python train.py --num_attention_heads=5 --num_key_value_heads=5 --head_dim=32 --positions="learned" --tie_word_embeddings=true --max_grad_norm=2.0 --final_lr_fraction=0.0 --max_seq_len=1024
Each number is 50 + 12 x the weight over its row's rms, rounded and kept within 0 to 99. Layers, rows and columns count from 0. The size before them is the row's rms in percent of the matrix's.

# layer 15 MLP down, 160x640, rms 0.0663, rows 43-151, columns 576-639
101:42 52 59 35 36 72 68 28 65 72 38 60 52 53 43 62 54 44 38 36 30 66 45 51 83 39 15 34 41 55 27 45 51 84 47 58 45 43 67 33 26 39 54 45 41 51 24 60 44 42 60 43 30 52 50 55 39 54 38 51 53 66 40 55
100:61 68 36 65 33 51 31 54 44 47 56 16 32 58 36 62 59 56 62 63 51 59 37 67 55 55 59 48 54 59 49 48 54 54 70 61 66 81 58 55 43 59 48 55 55 52 40 54 66 45 61 35 47 58 51 27 74 36 61 63 41 58 44 26
098:47 50 37 75 52 50 66 46 49 63 66 22 41 60 44 51 56 62 41 77 63 47 63 64 52 55 54 50 42 42 68 64 36 64 47 65 19 53 37 56 67 25 62 45 29 53 62 59 45 38 25 49 44 53 47 55 64 54 57 65 38 71 59 46
099:61 84 41 41 58 53 44 68 41 59 52 52 59 44 42 25 37 62 35 72 57 41 62 38 41 37 55 51 35 58 43 61 75 65 51 49 48 41 43 76 45 46 40 41 28 58 46 30 76 40 39 62 33 44 59 29 30 59 54 53 48 55 47 40
104:61 66 59 30 50 50 45 42 35 47 40 44 62 59 60 32 41 58 53 49 61 57 53 55 48 48 66 52 54 54 48 49 56 53 43 49 58 34 60 37 54 55 48 66 28 59 61 63 64 47 39 65 65 36 53 35 63 22 61 65 47 64 35 40
097:70 65 54 50 58 57 61 54 49 60 47 26 51 43 49 50 42 34 43 47 42 73 46 47 41 59 55 54 66 44 31 46 60 42 70 45 53 45 16 69 57 32 69 62 42 44 40 37 59 51 63 44 59 53 52 40 41 47 58 45 72 52 45 74
101:45 55 65 42 48 60 67 43 67 51 45 32 40 30 60 32 69 38 43 42 59 37 73 48 61 53 29 64 62 35 32 56 59 43 42 40 13 68 73 17 41 50 47 65 46 40 41 65 35 45 27 62 48 53 44 44 51 57 40 66 53 30 39 36
100:42 30 60 45 76 52 63 61 38 38 51 65 45 38 36 33 60 65 37 32 54 58 57 42 42 34 45 47 63 67 61 25 42 46 52 41 36 50 61 61 59 34 53 55 41 45 47 59 62 35 48 69 35 33 32 22 31 68 40 61 38 42 57 34
105:47 44 38 40 44 58 46 50 56 44 52 65 68 51 30 51 45 40 56 44 22 55 25 60 51 41 42 61 46 61 39 57 54 48 51 63 47 38 67 56 41 27 66 47 58 43 67 39 50 72 43 45 51 61 44 54 45 39 33 42 54 73 61 64
103:44 33 48 49 59 59 47 74 50 47 62 54 64 51 42 49 53 55 89 56 49 44 53 40 43 50 40 54 53 51 54 49 62 58 19 55 45 65 50 43 77 56 57 48 46 48 53 57 35 55 46 51 53 59 61 32 49 37 50 43 60 64 50 55
099:71 51 63 60 45 48 67 63 74 35 49 61 36 90 58 41 50 50 55 56 41 47 56 47 57 48 37 34 63 40 44 43 66 65 48 52 34 62 48 33 60 47 39 53 62 78 38 59 44 58 68 40 45 51 48 43 30 38 55 51 47 55 39 66
104:38 46 37 42 53 48 43 38 56 38 55 54 35 67 55 46 55 51 67 56 60 51 68 30 62 36 44 47 48 56 54 56 57 66 58 47 53 53 36 54 47 46 49 35 43 43 38 41 23 51 48 53 55 58 55 35 44 53 58 58 15 37 62 62
107:54 34 55 68 43 38 37 48 61 34 35 53 52 58 55 38 51 58 57 50 58 47 52 51 38 56 41 47 65 35 34 61 55 43 64 69 23 60 67 66 62 64 36 65 71 41 52 51 36 59 54 53 49 45 61 47 55 23 55 44 60 44 41 50
101:28 33 52 38 70 43 41 65 67 69 42 31 40 66 63 35 50 69 55 53 50 49 64 44 42 61 46 74 32 34 49 25 54 41 66 56 61 74 24 63 66 37 61 42 36 49 44 38 81 49 51 45 55 60 49 74 26 55 42 45 25 38 39 57
099:54 62 65 53 74 46 58 40 44 53 28 58 58 50 51 49 46 62 19 53 41 45 59 34 51 69 30 41 75 61 35 40 55 40 66 51 56 25 46 68 50 45 43 48 57 45 62 47 58 49 49 78 56 43 40 37 40 25 44 50 35 55 60 83
104:55 36 51 33 41 58 37 55 28 39 53 44 60 48 48 28 35 39 38 63 65 33 63 53 60 55 74 58 52 63 51 53 43 52 50 55 46 40 38 41 32 49 53 63 62 31 46 52 52 33 36 49 51 74 42 44 64 50 35 54 51 51 71 49
095:34 57 39 50 46 53 34 55 42 48 47 68 72 57 61 49 37 29 43 50 50 46 45 40 58 50 66 58 51 40 69 36 29 66 41 55 49 40 48 40 61 34 44 48 47 54 53 51 67 57 64 29 62 45 50 43 67 46 53 56 58 40 61 53
107:56 43 39 46 54 62 39 50 44 39 52 53 71 55 39 57 45 41 50 58 38 70 22 55 42 56 38 35 37 62 65 37 46 59 58 42 30 52 46 39 29 42 74 69 51 55 55 28 52 45 73 38 51 37 47 49 48 30 58 35 50 56 37 36
102:45 26 71 61 53 46 42 56 48 56 52 36 22 54 46 56 39 45 26 52 29 44 35 62 52 38 52 55 25 56 23 64 54 37 44 49 68 65 68 41 35 55 54 41 49 52 37 55 48 65 50 55 60 51 74 36 61 28 50 40 78 59 51 41
097:37 58 74 55 65 61 60 37 51 67 66 43 34 56 45 55 66 37 73 48 63 28 21 49 50 57 59 57 48 59 41 26 41 28 60 61 57 42 31 30 62 51 34 61 49 53 60 53 62 59 58 31 58 50 50 44 67 67 18 49 56 38 30 37
095:37 55 43 58 32 52 55 30 69 68 51 50 51 39 50 52 40 61 57 54 40 52 52 42 41 42 51 67 34 61 41 41 52 50 54 52 52 45 53 54 59 64 44 37 33 51 48 30 48 35 64 55 45 81 42 52 46 31 57 36 51 52 63 62
097:48 58 65 47 41 60 48 60 50 38 48 42 37 54 73 71 40 49 48 52 37 48 31 38 53 62 47 64 52 40 60 60 43 60 64 61 32 52 49 36 31 46 47 53 45 50 43 56 57 43 49 50 24 57 57 45 68 71 41 38 57 55 28 46
100:36 24 49 42 30 58 46 56 39 61 48 70 53 53 34 45 40 55 62 48 45 47 39 44 65 24 49 41 42 51 51 53 55 34 54 40 60 36 26 43 43 59 36 46 48 41 34 43 35 40 60 56 64 50 56 36 49 69 54 34 58 66 46 44
094:81 39 52 14 51 62 55 59 52 43 31 52 32 51 63 61 50 61 49 46 42 38 53 60 50 67 22 70 39 34 32 61 57 48 39 47 34 37 53 39 47 35 38 13 32 55 48 54 45 79 80 56 70 46 46 69 48 60 44 38 53 43 37 41
102:44 50 52 44 29 52 47 59 40 51 39 64 39 48 52 50 49 62 45 71 39 50 51 33 53 75 47 48 45 72 53 39 52 34 40 53 82 41 47 53 53 55 39 71 39 45 54 54 48 45 67 50 51 53 68 37 56 43 46 56 59 62 51 62
099:63 43 57 51 43 51 68 30 80 52 56 41 56 46 46 35 44 25 30 56 60 30 51 42 31 32 45 54 52 56 68 61 38 41 58 35 55 41 52 38 43 64 48 57 50 42 46 67 66 56 36 46 61 53 38 55 54 55 32 61 68 48 34 55
097:61 45 49 68 34 50 41 54 45 56 59 39 74 71 51 54 45 44 32 47 37 55 59 43 35 60 58 41 56 30 46 41 54 73 68 54 44 62 53 64 52 44 46 52 51 42 62 46 48 45 63 27 19 48 39 38 46 54 55 68 52 41 51 78
095:47 54 58 44 57 55 40 65 49 55 46 47 64 40 41 48 29 53 53 53 63 51 48 71 61 51 42 43 66 59 38 48 31 52 55 64 37 38 39 24 72 47 38 55 39 59 61 68 40 59 86 39 49 47 63 44 37 53 43 56 51 44 71 36
101:59 64 56 73 40 37 48 56 45 53 75 50 62 49 27 46 40 54 30 48 50 60 62 69 48 43 42 34 59 39 42 45 54 50 54 56 57 54 52 44 39 39 61 42 60 42 43 47 35 47 55 31 46 56 51 50 39 46 45 40 56 49 58 67
095:71 49 48 46 23 44 43 52 55 46 65 35 61 35 53 47 52 66 58 40 48 36 64 59 35 50 59 52 57 34 67 63 48 54 44 57 65 50 61 57 36 56 82 65 48 42 43 33 41 67 38 57 53 44 65 43 66 60 39 59 54 40 83 55
101:55 45 34 58 40 51 55 64 55 18 54 38 76 48 54 17 47 53 45 68 64 52 64 54 46 53 61 61 46 45 57 68 59 49 34 51 49 59 47 44 69 65 44 28 42 46 69 23 40 65 78 40 60 53 44 32 52 46 84 53 63 53 37 57
099:47 63 44 49 51 49 38 38 48 46 70 48 61 60 58 39 37 64 66 50 40 47 57 61 60 41 65 55 27 49 38 37 58 59 45 54 43 45 50 57 39 51 58 48 60 48 43 59 59 61 41 35 68 58 38 44 36 61 54 64 32 58 47 42
098:42 39 46 48 58 36 44 45 33 35 58 47 54 29 80 60 42 59 67 31 45 46 42 62 71 59 57 58 38 45 62 41 36 49 72 51 50 57 43 43 55 35 29 49 46 67 73 54 41 38 43 41 59 49 41 37 58 50 50 41 42 62 47 65
096:45 57 37 52 58 36 60 56 51 68 50 53 46 44 73 45 64 54 72 49 53 46 34 46 35 58 43 72 49 29 38 57 55 69 41 55 61 52 56 59 46 41 69 46 49 38 61 32 66 45 47 30 55 44 28 63 46 60 51 61 28 44 57 49
100:49 47 39 70 45 52 66 59 38 65 78 55 33 50 60 36 34 58 51 53 43 61 46 66 25 51 51 22 52 55 71 58 44 36 42 51 41 36 39 73 43 79 56 44 65 53 43 43 48 40 25 31 54 47 54 52 72 18 63 57 22 57 49 43
099:46 60 63 45 59 39 45 30 53 31 39 48 61 48 37 47 37 66 63 36 74 70 57 71 46 39 58 38 64 49 48 35 49 52 54 49 64 32 52 58 48 61 58 34 58 61 46 45 53 52 42 49 46 47 32 68 76 47 50 43 48 45 54 33
096:52 39 52 68 64 60 48 47 72 59 74 28 57 34 77 54 63 38 29 49 49 43 63 46 39 58 45 51 43 58 49 50 70 57 43 58 46 49 52 57 29 47 48 61 36 69 62 43 65 49 46 58 48 57 39 44 47 49 40 32 50 33 54 64
101:46 30 55 35 39 65 42 48 39 45 29 24 41 68 37 37 54 62 40 37 60 54 44 30 64 49 51 47 58 48 55 67 56 27 60 52 63 53 53 55 64 41 61 16 55 50 32 42 64 58 57 33 57 45 61 31 32 48 51 54 56 47 54 50
102:60 49 48 59 49 63 38 39 37 41 75 33 50 56 43 61 48 62 48 44 54 51 65 62 25 43 52 46 34 76 40 55 36 68 33 56 63 33 55 51 82 54 63 66 52 88 61 64 70 50 55 79 48 58 55 35 78 58 37 55 43 49 40 49
103:58 52 42 46 65 28 67 76 48 55 65 32 55 52 55 57 52 56 61 37 64 45 63 40 55 53 31 40 52 41 45 49 53 54 32 46 50 30 44 36 46 39 57 42 50 56 37 64 50 65 41 32 48 66 42 46 39 64 44 36 57 43 41 44
102:59 59 46 62 27 33 14 58 81 50 54 39 76 42 49 54 39 50 62 58 55 60 49 56 55 63 62 39 70 62 60 60 33 36 44 55 46 48 54 60 35 43 64 51 59 57 50 68 76 50 64 63 55 76 54 43 61 66 48 53 51 47 60 56
100:34 27 39 43 47 67 78 42 66 57 64 39 54 59 48 37 74 76 50 44 55 60 54 59 37 55 50 24 37 49 49 32 49 46 46 33 42 54 54 39 41 73 43 60 61 63 59 63 57 27 45 51 46 46 65 62 55 45 28 49 69 38 45 42
098:55 55 66 37 78 77 53 58 54 33 48 56 52 58 32 43 50 48 50 31 53 47 59 50 53 55 56 52 20 56 75 76 58 57 51 65 55 50 70 35 60 34 37 49 63 37 35 60 30 73 48 31 40 50 50 24 35 50 47 33 64 23 38 53
102:62 46 60 35 53 42 56 49 42 50 46 47 41 52 43 39 36 46 67 46 59 63 46 48 38 43 37 49 67 62 48 65 34 53 46 52 44 57 44 34 82 53 79 48 55 72 64 39 39 63 85 55 59 66 57 34 55 62 22 39 41 69 50 50
099:54 67 31 49 44 46 61 56 57 63 45 58 52 55 43 40 71 53 50 58 17 56 43 47 83 72 39 41 39 60 51 43 52 65 48 54 78 46 73 45 63 34 51 41 56 36 46 56 43 39 41 55 27 42 48 43 35 58 59 59 46 47 51 48
099:65 54 58 63 49 50 54 55 44 70 48 50 45 32 38 53 62 32 40 61 62 49 55 49 33 28 50 64 47 34 45 54 54 65 24 48 51 70 44 42 71 43 47 55 78 52 45 48 77 60 40 44 36 46 33 64 39 57 50 41 64 49 75 51
102:57 52 54 70 48 49 62 54 53 47 46 51 47 40 45 63 57 56 62 44 62 46 46 49 46 23 55 53 57 33 36 47 62 79 47 22 59 52 57 57 57 61 60 69 52 44 37 74 53 54 58 59 54 30 37 52 60 72 55 66 47 63 75 55
095:66 33 32 43 55 43 77 35 44 51 39 59 68 32 58 29 44 33 55 35 41 53 41 42 59 51 62 53 37 50 36 61 55 28 47 36 53 29 59 47 71 30 59 57 43 60 54 66 66 60 34 55 67 59 43 43 63 35 57 36 57 44 49 40
094:49 58 35 44 45 28 74 47 35 42 57 44 62 33 40 53 58 45 50 53 51 47 48 58 66 53 53 59 61 70 53 55 43 67 49 55 37 51 50 40 43 51 44 52 48 56 46 59 21 54 38 62 51 46 61 61 76 54 57 42 50 46 38 41
100:53 68 46 51 38 39 35 68 47 56 39 46 30 45 45 68 54 53 61 32 35 51 32 58 41 69 49 55 66 79 54 28 65 32 60 57 59 51 38 40 52 52 59 73 51 45 75 44 39 54 33 52 52 29 52 55 47 42 39 54 48 64 34 66
094:49 36 36 41 51 65 30 38 52 74 47 50 58 44 59 59 59 66 49 54 46 43 52 55 66 36 57 60 51 39 36 52 63 49 71 62 46 30 38 43 63 41 46 77 74 67 24 33 71 47 59 31 61 40 26 69 66 48 30 51 61 56 62 40
103:47 30 61 30 40 67 50 50 51 43 49 38 44 38 44 52 61 24 29 52 38 31 63 51 44 58 66 58 61 56 51 39 46 53 58 51 48 43 39 31 65 72 55 76 45 33 43 53 65 51 72 21 54 59 53 47 68 49 46 40 44 67 31 62
099:43 42 49 51 58 29 33 48 56 58 57 54 55 43 22 62 48 54 52 62 23 50 66 40 47 39 58 63 37 32 22 48 34 67 53 49 45 69 57 29 54 48 51 54 51 53 52 55 41 57 49 52 44 43 39 54 37 48 59 36 61 59 56 41
098:24 43 80 56 68 49 63 44 50 59 48 51 57 48 48 51 64 47 46 59 58 40 44 52 47 50 49 64 75 42 53 45 49 44 49 38 47 36 40 40 69 48 64 55 74 52 48 52 46 50 48 43 54 54 54 41 61 49 39 56 63 23 72 61
099:56 43 30 66 33 41 49 42 54 57 50 41 61 56 54 34 56 61 55 33 49 41 44 46 41 71 52 57 46 51 35 52 53 45 75 48 52 50 54 62 46 39 45 69 43 53 53 42 41 51 61 46 57 69 72 37 38 43 67 63 53 48 46 40
099:32 49 72 50 45 51 56 48 58 60 58 42 37 44 34 64 28 46 46 43 49 56 64 68 55 34 45 29 59 72 47 24 57 37 46 46 41 51 53 56 43 79 36 51 35 45 44 55 38 42 52 34 53 46 34 56 46 46 13 35 69 55 59 50
102:33 38 58 46 44 56 56 55 41 52 45 52 67 66 61 67 40 59 41 36 57 54 44 36 78 48 39 66 59 44 77 47 37 57 64 37 83 53 47 38 37 46 29 45 44 50 37 58 53 54 57 34 45 51 32 33 66 68 56 43 55 58 59 69
094:33 54 73 48 58 43 48 47 37 57 71 50 44 48 79 21 58 35 39 51 53 50 31 61 56 55 36 48 42 42 57 53 32 53 68 36 34 38 62 57 45 39 64 38 59 53 54 39 54 45 54 50 58 78 40 52 63 36 31 43 32 46 64 27
103:51 49 68 75 37 51 48 60 50 45 39 54 48 56 53 43 49 61 47 48 58 47 43 65 50 27 48 46 39 58 31 35 50 49 46 67 49 53 65 75 56 47 44 44 67 70 55 28 33 41 66 54 69 28 44 39 25 44 39 47 59 43 69 60
097:37 52 64 42 53 59 25 58 52 66 47 35 38 52 45 48 55 43 53 51 45 41 51 38 29 48 50 65 62 57 37 55 50 69 61 44 35 81 54 42 48 17 37 57 37 30 50 38 64 57 33 60 46 52 55 65 43 62 51 47 31 48 57 46
101:63 53 53 64 54 60 49 38 31 47 44 66 73 42 39 68 43 42 56 21 49 34 45 51 45 61 72 64 39 59 66 31 56 47 24 57 54 63 30 36 45 40 39 32 44 61 54 30 43 55 41 83 53 51 59 47 51 51 45 69 34 48 33 59
098:48 48 41 82 47 41 48 63 63 41 76 51 36 47 47 41 83 66 55 65 46 53 48 57 41 55 44 50 57 45 45 40 40 38 58 33 67 55 42 52 42 71 47 62 43 35 44 62 42 39 40 54 62 70 40 75 65 55 34 78 64 53 57 54
103:73 21 51 56 63 62 51 29 48 53 49 46 44 38 44 68 64 69 48 63 25 32 35 64 66 54 46 48 61 57 51 64 52 73 36 58 54 65 61 65 48 64 52 53 59 54 27 49 37 35 53 61 40 72 54 55 53 50 63 70 67 44 37 58
102:65 46 30 25 41 68 53 87 52 65 51 68 30 50 64 69 45 55 37 59 35 66 42 56 57 62 45 57 43 56 44 63 62 58 36 61 58 25 43 42 72 54 60 53 52 52 54 58 55 55 53 67 56 58 77 38 39 60 59 47 64 34 42 58
103:48 41 46 71 31 43 39 38 39 44 64 38 32 56 70 47 45 43 34 84 57 51 64 46 59 31 51 62 50 43 70 61 50 48 58 57 47 40 73 44 50 53 53 77 47 63 51 32 51 57 27 43 55 57 54 42 45 74 70 44 62 60 55 68
101:59 58 56 44 39 47 46 41 56 80 37 29 41 42 41 22 65 33 61 39 43 51 39 47 68 41 44 44 42 72 60 38 64 65 61 52 56 51 46 59 37 49 40 40 60 61 54 42 52 68 50 46 52 46 25 48 59 57 46 32 43 53 50 45
102:47 48 53 47 61 50 45 47 51 39 45 46 66 53 60 13 61 55 33 40 46 41 51 45 55 43 41 63 56 46 65 43 50 41 42 56 51 34 57 66 39 38 46 56 68 33 55 49 43 55 43 39 68 45 62 39 33 51 59 52 35 46 41 48
103:26 59 57 27 68 41 49 41 38 50 51 53 58 48 48 21 51 44 46 26 35 75 55 29 48 50 54 47 53 72 44 57 59 47 58 57 56 24 45 57 32 63 24 63 36 43 55 50 53 36 39 67 60 26 43 44 72 58 42 47 43 20 48 32
107:39 49 37 68 51 82 49 66 47 51 61 63 60 43 47 60 71 59 75 33 34 42 42 39 62 52 48 55 27 53 43 52 35 78 42 50 76 57 59 41 54 42 49 39 69 65 59 49 40 64 61 48 57 39 51 47 66 40 66 52 61 34 36 78
097:48 48 49 32 60 50 66 55 58 48 46 42 35 47 45 21 61 63 56 48 49 47 45 36 53 76 43 59 61 61 53 65 59 57 48 41 64 32 60 49 52 41 52 43 43 33 37 60 64 35 51 46 23 36 41 38 49 45 60 63 68 48 48 65
102:53 64 66 54 56 62 59 49 69 40 52 54 62 59 23 51 65 61 57 34 62 45 44 36 78 44 49 50 55 56 55 47 50 37 65 45 40 89 67 64 44 55 40 41 52 49 51 51 88 59 36 61 72 48 53 46 35 35 60 50 53 69 37 48
101:43 45 39 35 42 47 32 44 35 42 44 56 36 41 47 40 63 39 39 70 50 46 39 55 55 47 70 58 74 62 16 51 75 51 40 61 32 52 57 49 67 67 37 40 37 48 33 47 41 59 38 48 37 62 23 70 65 39 53 46 72 44 62 36
095:45 28 36 59 37 46 47 43 52 44 39 38 54 70 45 35 49 46 45 61 52 50 64 72 39 58 37 62 34 52 60 42 61 58 59 48 34 55 65 66 30 47 62 35 43 52 73 61 60 79 75 48 38 44 20 33 48 37 46 44 27 41 62 59
099:41 53 51 40 39 57 40 63 62 77 46 42 49 67 50 51 46 49 54 62 53 32 53 53 52 64 66 54 48 50 49 55 50 56 48 54 39 55 58 38 51 36 41 47 47 62 65 40 52 49 78 58 44 59 42 42 48 30 50 78 52 48 54 36
097:70 53 51 51 55 40 37 60 55 50 65 65 62 52 37 49 55 52 43 65 68 49 54 50 74 58 39 70 45 45 49 55 49 52 35 68 42 49 32 44 60 40 57 21 52 54 52 48 35 57 55 25 60 39 53 59 38 60 41 41 48 41 40 56
143:39 55 56 34 69 34 49 61 47 46 53 54 58 27 40 43 42 71 45 68 29 31 35 56 35 55 56 45 54 70 53 55 51 33 32 28 65 40 44 36 45 63 43 44 53 29 35 55 45 48 50 49 46 34 38 39 50 39 71 44 68 61 35 49
097:25 42 25 38 66 67 38 42 35 44 43 45 45 61 56 56 61 59 48 42 30 50 38 44 57 48 39 43 55 44 71 46 31 55 67 46 53 56 54 54 56 31 52 57 60 37 32 40 46 45 67 44 55 46 40 50 24 67 52 77 62 26 58 34
104:35 38 48 40 34 54 42 62 55 58 33 66 22 38 51 55 65 41 34 47 65 38 55 51 38 48 75 39 39 71 66 45 31 47 56 59 59 54 53 25 29 39 54 60 58 27 56 45 65 43 70 56 74 60 59 46 55 24 54 45 55 43 53 51
101:25 39 51 36 48 77 56 69 41 52 41 49 77 40 66 60 36 49 43 41 56 35 54 53 50 40 73 63 44 48 49 65 63 56 46 43 47 41 43 48 48 64 67 34 49 43 68 69 51 40 59 37 62 52 52 34 43 61 47 43 37 35 36 38
103:64 58 46 55 51 49 63 35 39 56 68 55 61 51 33 54 38 31 50 26 32 48 45 45 47 49 55 53 73 70 63 37 37 59 70 57 43 55 59 50 65 46 47 60 52 38 80 57 42 54 60 59 61 43 66 51 31 63 56 51 25 50 58 53
100:59 59 54 47 40 69 64 45 65 61 41 51 41 54 55 52 41 60 65 59 50 46 71 78 64 52 73 57 50 30 48 50 75 46 28 50 72 47 56 51 66 53 33 39 38 67 65 50 46 36 61 35 54 60 32 45 48 42 39 49 24 67 44 57
101:41 25 56 71 31 62 19 59 45 51 31 71 67 57 33 51 58 43 48 56 46 53 68 51 40 54 64 58 47 47 61 54 82 49 50 43 57 53 47 39 56 35 61 49 47 45 33 52 36 41 52 59 41 66 59 58 37 39 60 41 54 51 47 47
098:60 68 40 53 46 47 40 64 50 72 89 56 60 30 33 48 34 27 26 48 32 31 64 43 67 36 36 57 58 43 59 53 54 46 38 43 44 55 55 52 37 47 42 61 42 50 35 66 54 36 41 35 27 62 45 55 42 52 39 25 42 60 29 69
100:66 56 47 57 40 45 75 48 60 41 57 36 46 37 52 47 67 39 47 32 44 43 27 49 47 53 75 47 65 54 56 64 50 56 75 46 60 45 63 70 39 72 64 41 64 56 37 43 54 57 30 53 47 28 48 48 50 38 22 53 50 41 43 49
094:34 56 58 66 46 33 70 45 48 56 68 60 43 52 28 56 55 48 56 33 37 48 71 45 47 70 29 46 56 44 50 49 56 40 52 50 33 50 47 84 61 65 61 58 43 42 61 43 41 38 60 72 45 56 47 90 47 40 57 44 38 34 48 72
098:58 36 34 56 37 54 35 57 16 58 42 23 56 52 32 57 65 45 82 55 50 60 30 38 34 64 43 59 35 45 53 65 67 51 35 43 49 82 56 40 60 28 55 64 59 59 61 49 53 41 36 51 38 54 60 55 60 31 68 49 43 85 41 42
100:43 42 48 71 63 66 44 44 59 55 47 44 36 41 69 57 23 22 29 41 49 45 50 65 59 60 52 45 26 49 42 50 42 80 39 47 53 70 31 50 54 41 53 45 36 65 50 59 55 64 62 16 47 56 29 66 51 49 46 35 53 47 56 26
091:44 39 51 65 49 42 47 46 60 51 54 64 69 38 52 51 49 46 36 47 53 60 57 48 45 51 32 37 60 77 41 25 71 31 45 56 58 43 52 88 55 55 40 42 45 69 52 40 44 56 40 17 43 56 49 66 53 43 30 51 32 65 54 78
098:63 58 52 45 57 54 53 47 48 46 45 38 54 69 46 62 67 52 35 67 64 49 43 54 43 50 34 55 32 67 53 63 53 21 54 49 52 61 61 57 63 76 80 51 59 64 42 51 42 48 45 35 53 56 51 46 60 28 49 29 49 52 61 61
101:61 43 47 37 41 52 62 50 46 31 48 34 47 37 44 52 43 62 56 52 61 52 78 63 53 49 39 62 47 52 56 46 55 44 14 44 66 54 41 68 29 35 57 56 55 57 74 57 51 40 63 43 65 60 51 50 55 51 51 52 65 57 53 62
102:33 44 38 66 33 45 65 44 57 72 59 44 57 45 49 51 67 48 44 59 57 47 63 71 37 68 19 54 68 45 58 60 41 33 51 47 45 24 65 37 49 45 40 56 31 41 49 28 57 29 47 36 50 42 77 56 55 56 69 35 58 64 37 60
103:63 56 60 58 44 44 52 44 53 40 47 64 51 49 53 65 50 46 47 47 38 43 57 50 50 65 15 46 70 47 34 47 62 74 61 73 66 36 40 52 28 54 49 44 48 48 37 71 55 39 49 61 35 56 80 64 48 52 70 60 47 23 82 41
104:52 45 69 40 45 41 34 43 49 45 49 35 60 56 45 56 43 48 67 71 51 46 33 49 47 46 50 46 50 42 54 49 63 37 53 59 60 48 47 29 67 56 66 52 38 68 48 45 49 54 51 41 47 52 18 52 40 53 58 29 61 66 57 42
097:47 45 59 60 48 34 47 61 58 69 52 41 47 69 37 46 64 50 51 40 37 37 46 43 20 43 38 44 49 36 52 62 75 62 46 30 35 58 30 49 60 68 50 52 52 61 56 32 46 44 45 56 78 42 33 63 61 55 36 48 44 56 19 53
093:61 63 50 56 77 65 39 51 50 63 50 35 62 58 43 66 61 54 46 47 51 59 23 24 31 73 48 51 43 58 70 47 66 63 47 52 65 41 57 28 46 38 40 62 46 41 35 67 57 61 52 53 70 44 40 57 44 41 40 36 51 70 50 48
093:48 55 27 60 63 43 45 58 68 40 44 61 65 46 53 41 74 65 58 47 58 59 33 40 37 57 59 44 52 54 45 50 73 49 47 43 44 50 56 44 41 45 45 63 55 59 46 74 48 51 52 56 46 59 65 54 64 44 38 32 50 40 55 54
099:47 72 46 58 59 38 53 27 71 44 62 59 33 56 69 41 40 38 55 49 42 43 52 45 63 49 32 52 39 47 39 57 48 43 63 36 60 65 41 61 25 58 39 47 42 58 60 58 30 41 44 65 46 33 53 70 45 59 45 18 53 43 60 43
102:46 62 42 39 34 55 42 47 54 46 40 49 30 49 45 50 65 58 31 66 26 36 51 40 52 36 69 53 40 53 43 76 62 54 55 52 60 53 50 26 70 64 37 47 57 52 73 63 41 51 45 21 33 54 54 32 45 49 72 50 62 75 58 58
097:52 50 39 41 62 48 44 19 59 43 63 33 57 33 51 69 38 61 61 61 46 59 46 65 50 43 51 28 46 52 45 41 40 55 69 41 36 63 42 51 42 52 51 57 51 29 56 58 36 54 48 34 45 36 45 57 67 70 47 48 62 27 63 32
101:69 48 50 42 67 42 30 53 52 74 60 41 55 59 50 45 57 53 43 35 62 37 44 56 38 55 43 62 49 69 54 43 36 46 62 56 45 60 44 63 60 29 46 59 53 46 52 64 49 51 68 56 49 41 76 58 31 53 32 30 33 56 34 38
098:37 43 53 43 51 64 41 42 37 76 37 37 47 65 44 45 73 57 43 56 51 58 56 29 29 41 68 54 62 43 59 59 62 53 44 58 38 42 53 37 59 56 41 65 56 55 39 61 62 58 35 62 51 46 36 47 48 44 36 22 41 42 51 73
098:60 52 38 35 33 50 41 49 55 46 51 48 42 52 58 53 49 58 51 39 45 40 27 71 44 47 57 46 32 51 47 50 45 61 41 44 28 57 51 37 55 44 31 62 52 62 37 55 64 61 26 75 66 66 52 43 47 51 19 69 48 81 45 58
099:44 56 46 46 52 58 41 44 49 37 56 65 80 62 45 44 33 47 30 57 28 54 47 33 43 51 45 56 74 37 61 57 67 58 32 58 55 56 47 57 37 52 60 51 54 48 37 43 58 45 40 68 30 79 51 39 43 55 65 46 70 55 61 44
099:48 33 55 56 53 39 42 41 41 65 37 42 37 55 67 51 50 39 40 33 57 53 49 43 59 45 47 27 57 35 42 31 44 42 36 50 61 35 61 67 75 34 47 55 43 36 42 52 41 55 46 58 53 40 43 46 53 41 41 80 33 30 46 57
098:57 63 60 52 46 60 49 43 44 74 51 58 71 32 57 44 46 67 65 43 54 66 54 45 64 56 36 33 57 32 51 46 43 66 36 59 59 28 48 56 60 41 49 46 47 49 72 45 45 54 21 72 68 61 59 48 48 31 60 56 49 52 53 54
095:31 58 44 42 58 52 51 61 46 42 52 37 54 47 50 37 45 59 58 43 27 55 45 62 41 61 41 56 40 37 57 55 62 45 75 75 39 27 44 59 68 32 64 27 58 42 39 51 63 55 59 37 47 58 62 43 91 36 55 39 67 41 65 45
107:29 56 39 57 35 34 48 46 56 37 60 26 64 27 57 37 49 62 46 48 39 31 52 49 31 49 64 54 21 14 56 53 63 39 63 61 66 64 35 48 81 65 60 53 52 42 52 48 70 51 45 61 32 42 44 37 61 45 73 51 40 43 69 60
100:38 45 46 44 56 56 59 41 48 29 43 51 21 57 28 37 62 55 59 61 61 70 60 57 47 29 61 52 71 41 45 63 48 32 56 35 35 35 45 68 51 67 57 67 43 34 59 20 43 44 57 39 41 51 66 61 56 52 43 48 60 43 71 27
099:48 58 50 49 54 52 76 64 54 38 70 32 55 35 44 49 26 65 43 68 51 44 66 35 41 47 49 60 52 61 58 32 52 52 25 41 58 31 54 50 42 43 52 47 50 38 33 57 44 60 56 48 59 87 53 48 60 62 33 29 74 64 47 56